Part of a small language model's weights.
Size: 21 layers, width 160, 5 heads of 32, vocabulary 2048, 9.26M parameters.
Each number is 128 + 24 x the weight over its row's rms, rounded and kept within 0 to 255. Layers, rows and columns count from 0. The size above them is the row's rms in percent of the matrix's.

# layer 4 attention key, 160x160, rms 0.0949, rows 75-83, columns 0-79
size [ 83  92  91  89  91  85 102  97 105]
[[129 134 129 162 123 153 143 125  99 152  97 148 165 160 144 152 172 155 138 150  83 125 116 146 118 130 112 133 123 106 126 138 108 105 134 100 152 140 149 101 101 112 128 159  94 123 116  97 131 141 144 136 119 164 124 150 142 151 112 110 140 163 161 132 103 133 149 123 139 163 115  92  95  95 142 142 114  92 114 175]
 [166 160 127 140 153 154 141 125  92 123 149 157 129 137 142 132 150 160 156 113 134 140 132 122 139  81 144 100 102 138 115 144 131 135 155 138  86 101 150 123 129 149 165 138 123 182 124 174 119  97 115 136 113 133 132 152 164  94 115 117 139 149  75 125 113 125 104 160  93 124 168 198 127 125 145 125  93 118 140 128]
 [116 111 138 127  82 105 153 117 143  95 111 145  91  95 111 118 138 148 134 102 108 141 163  99 109 179  88 149 114 131 108 139 125 187 157 124 115 148 168 114 145 120  96 162 109 166 146 131 118 112  84 172 153 141 120 107 136 116 138 157 142 122  71 142 120 142 109 162  85 118 150 134 112 162 108 168  80 124 118 136]
 [157 109 158 143 148 109 137 145 128 136 139 104 132 116 136  97 139 147 103 106 136 149 109 128 167 144 144 153 132 146 140 127 131 112 144 163 134 124 124 171 126 111 147 150 138 115 154 140 129 131 135 130 150 136 160 126  92 163 128 122  91 127 162 118  97 117 133 126  92 157 206 162 143 118 138 138 121 152 175 115]
 [179 149 116 104 164 142 128 160 113 104 150 115 126 153  85 156 117  69 142 100 138  96 109 146 117 160 182 165 130 107  76  83 117 155 116 156  91 131  97 149  87 166 129 127 114 143 163 105  89 132 115 116 119 144 118 142 107 135 139 150 135 101 100 111 112 141  90 165 144 137 133 159 128 133 121 109 143 109 162 123]
 [128 129 131 108 151 147 143 162 145 119 147 139 160 133 135 133 131 135  75  94 148 106 163 170 142  98 146 160 131 123 122 169 135 114 110 155 180 123 169 160 168 116 110 121 123 151 156 140 123 103 122 125 106 124 113 120 110 135 161 126 132 124 148 168 113 102 110 103 143 143 152 102  94 106 146 167 158 140 166 155]
 [134 128 106 141 128 138  98 104 160 146 148 126 127 126 130 104 122 110 128 106 110 107 132 108 141 153 122 162 149 114 140 137 169 110 125 131 115 106 137 177 104 156 109 158  97 137 133 121 119 147 128  97 107 139 138 119 109 105 141 130 138 121 198 124 129 105 163 139 122 135 138 123 136 104  84 137 173 133  97 159]
 [129 111 141 127 117 143 137 120 125 123 113 145 143 118 128 147  94 144 206 156 100 122 158 123 139 116 105 108 105 156 140 118 139 106 147 109  88 141 156 125  89 158 116 159 159 174 133 155 130 111 117 126 137 155 195 132 177 132 103 150 113 119 139  80 106 137 141 130 136 114 110 154 120 142 176 144 138 125 141 130]
 [161 135 126 139 110 126 112 182 147 130 137 123 123 143  93 141 157 135 149 170 152 144 142 131 110 130 160 104 124 150  92 116 123 157 118 147  91 143  70 145 134 110 128  74 130 151 133 115 107 173  89 134 107  63 113 125 119 134 121  94  86 110 106 121 125 126 137 127 137 153  65 155 131 145 135 130 123 111 122 119]]
# layer 4 attention query, 160x160, rms 0.0898, rows 76-83, columns 0-79
size [ 72  97  97  92  79  98  95 107]
[[ 79 138 115 121 121 190 140 122 130  76 102 153 117  96  87  66  65 145 113 142 151 118 117 132 151 149 120 126 115 120 141 141 147 128 139 155  88 130 127 150 105 124  88 126 165 151 164 181 136  66 117 146 122 142 125 154 137 143 130  92 142 135 117 152 130 149 138 164 108 122 135 133 114 158 133 204 132 139 126 110]
 [117 166 117 143 145 175 120 132 128 120 112 101 126 109 143 128 103 124 114 129 107 104 123 127 129 114  86 119 129 139 158 115 118 145  89 159 119 110 147 149 138 101 108  71 111 123 100 141 155 128  72 141 130 105 100 128  99 169 157  93 135 125 132 162 158 109 129 141 114 105  63 108 156 156 126 117 120  90 132 111]
 [153 124 113 152 155 105 123 118 120 115 133 101 136 188 126 112 154 128 139 115 139 161 122 103 109 109 139 111 153  93 139 121  89 119 107 124  89  74 167 137 145 121 108 137 129 141 116 115  52 150 144  87 128 125 135 111 116 133 151  74 126 144 147 150 115  85 137 112 100  97 147  81 170 152 112 123 142 136 160  89]
 [ 76 128 139  70  86 157 130 132 119 125 141 137 111 127 136 121 133 153  92 136 137 164 120 183 135 107 148 159 151 127 140 158 107 128 130 144 156 161 157 125 139 131 148 103 133 146 130 157 131 113  72 112 123 170  88 113 143 136 162 179 107 120 122 141 103  87 157 164 151 136 119 124 143 150 121 111 164 142 102 164]
 [134 118 142 130 127 148  70  99 134 152 153 106 118 101 138 145 148 136 121 105 153 148 116 120  98 117 103 121 134 100 106 113 137 159 165 114 127 128 176 181 113 132 152 140 144 140 121 140 151 162  99 124 135 114 140 105 147 129 109 123 163 148 107  99  89 140 106 153 107 130 116  78 103 165  93 124 141 120 162 105]
 [152 126 135 167  89  60 105 147 130 146 142 122 112 131 102 145 142 133 173  96 146 134 150  84 126 158 134 104 147  96 135 132  68  92 136 102 106 156 119 160 141  94 157 151 104 128 129  99 105 140 155 104 134 162 116 175 102 138 121  99 123 123 117 109 117 137 113 104 144 168 123 140 150 113 127 130 132 136  86 116]
 [143 115  72 109 119  85 133 150  66 130 135 153  99 125  89 140  98 177 133 127 133 102 131 127 105 103 126 135 103 165 168 115 165 111 171 106  84 122 159 106 124 118 134 135 129 142 146 190  87 114 142 176 157 140 124 163 166 116 110  85 123 141 119 141 122 134 140 105 142 123 128  62 104 131  93 102 132 121 146  95]
 [137 148 118 122 143 163 144 145 117  98 140 119 145 146 153 108 128 139 127 145 134 128 177 152 125 138 141 151 106 152 139 154 127 113 139 110 163 147 112  83  82 124 136 128 122 146 130 146 131 101 123 193 139 152  89  98 105  95 128 158 141 180 183  96 129 124 152 153 130 152 138 162 119  98 144  68 166 117 106 146]]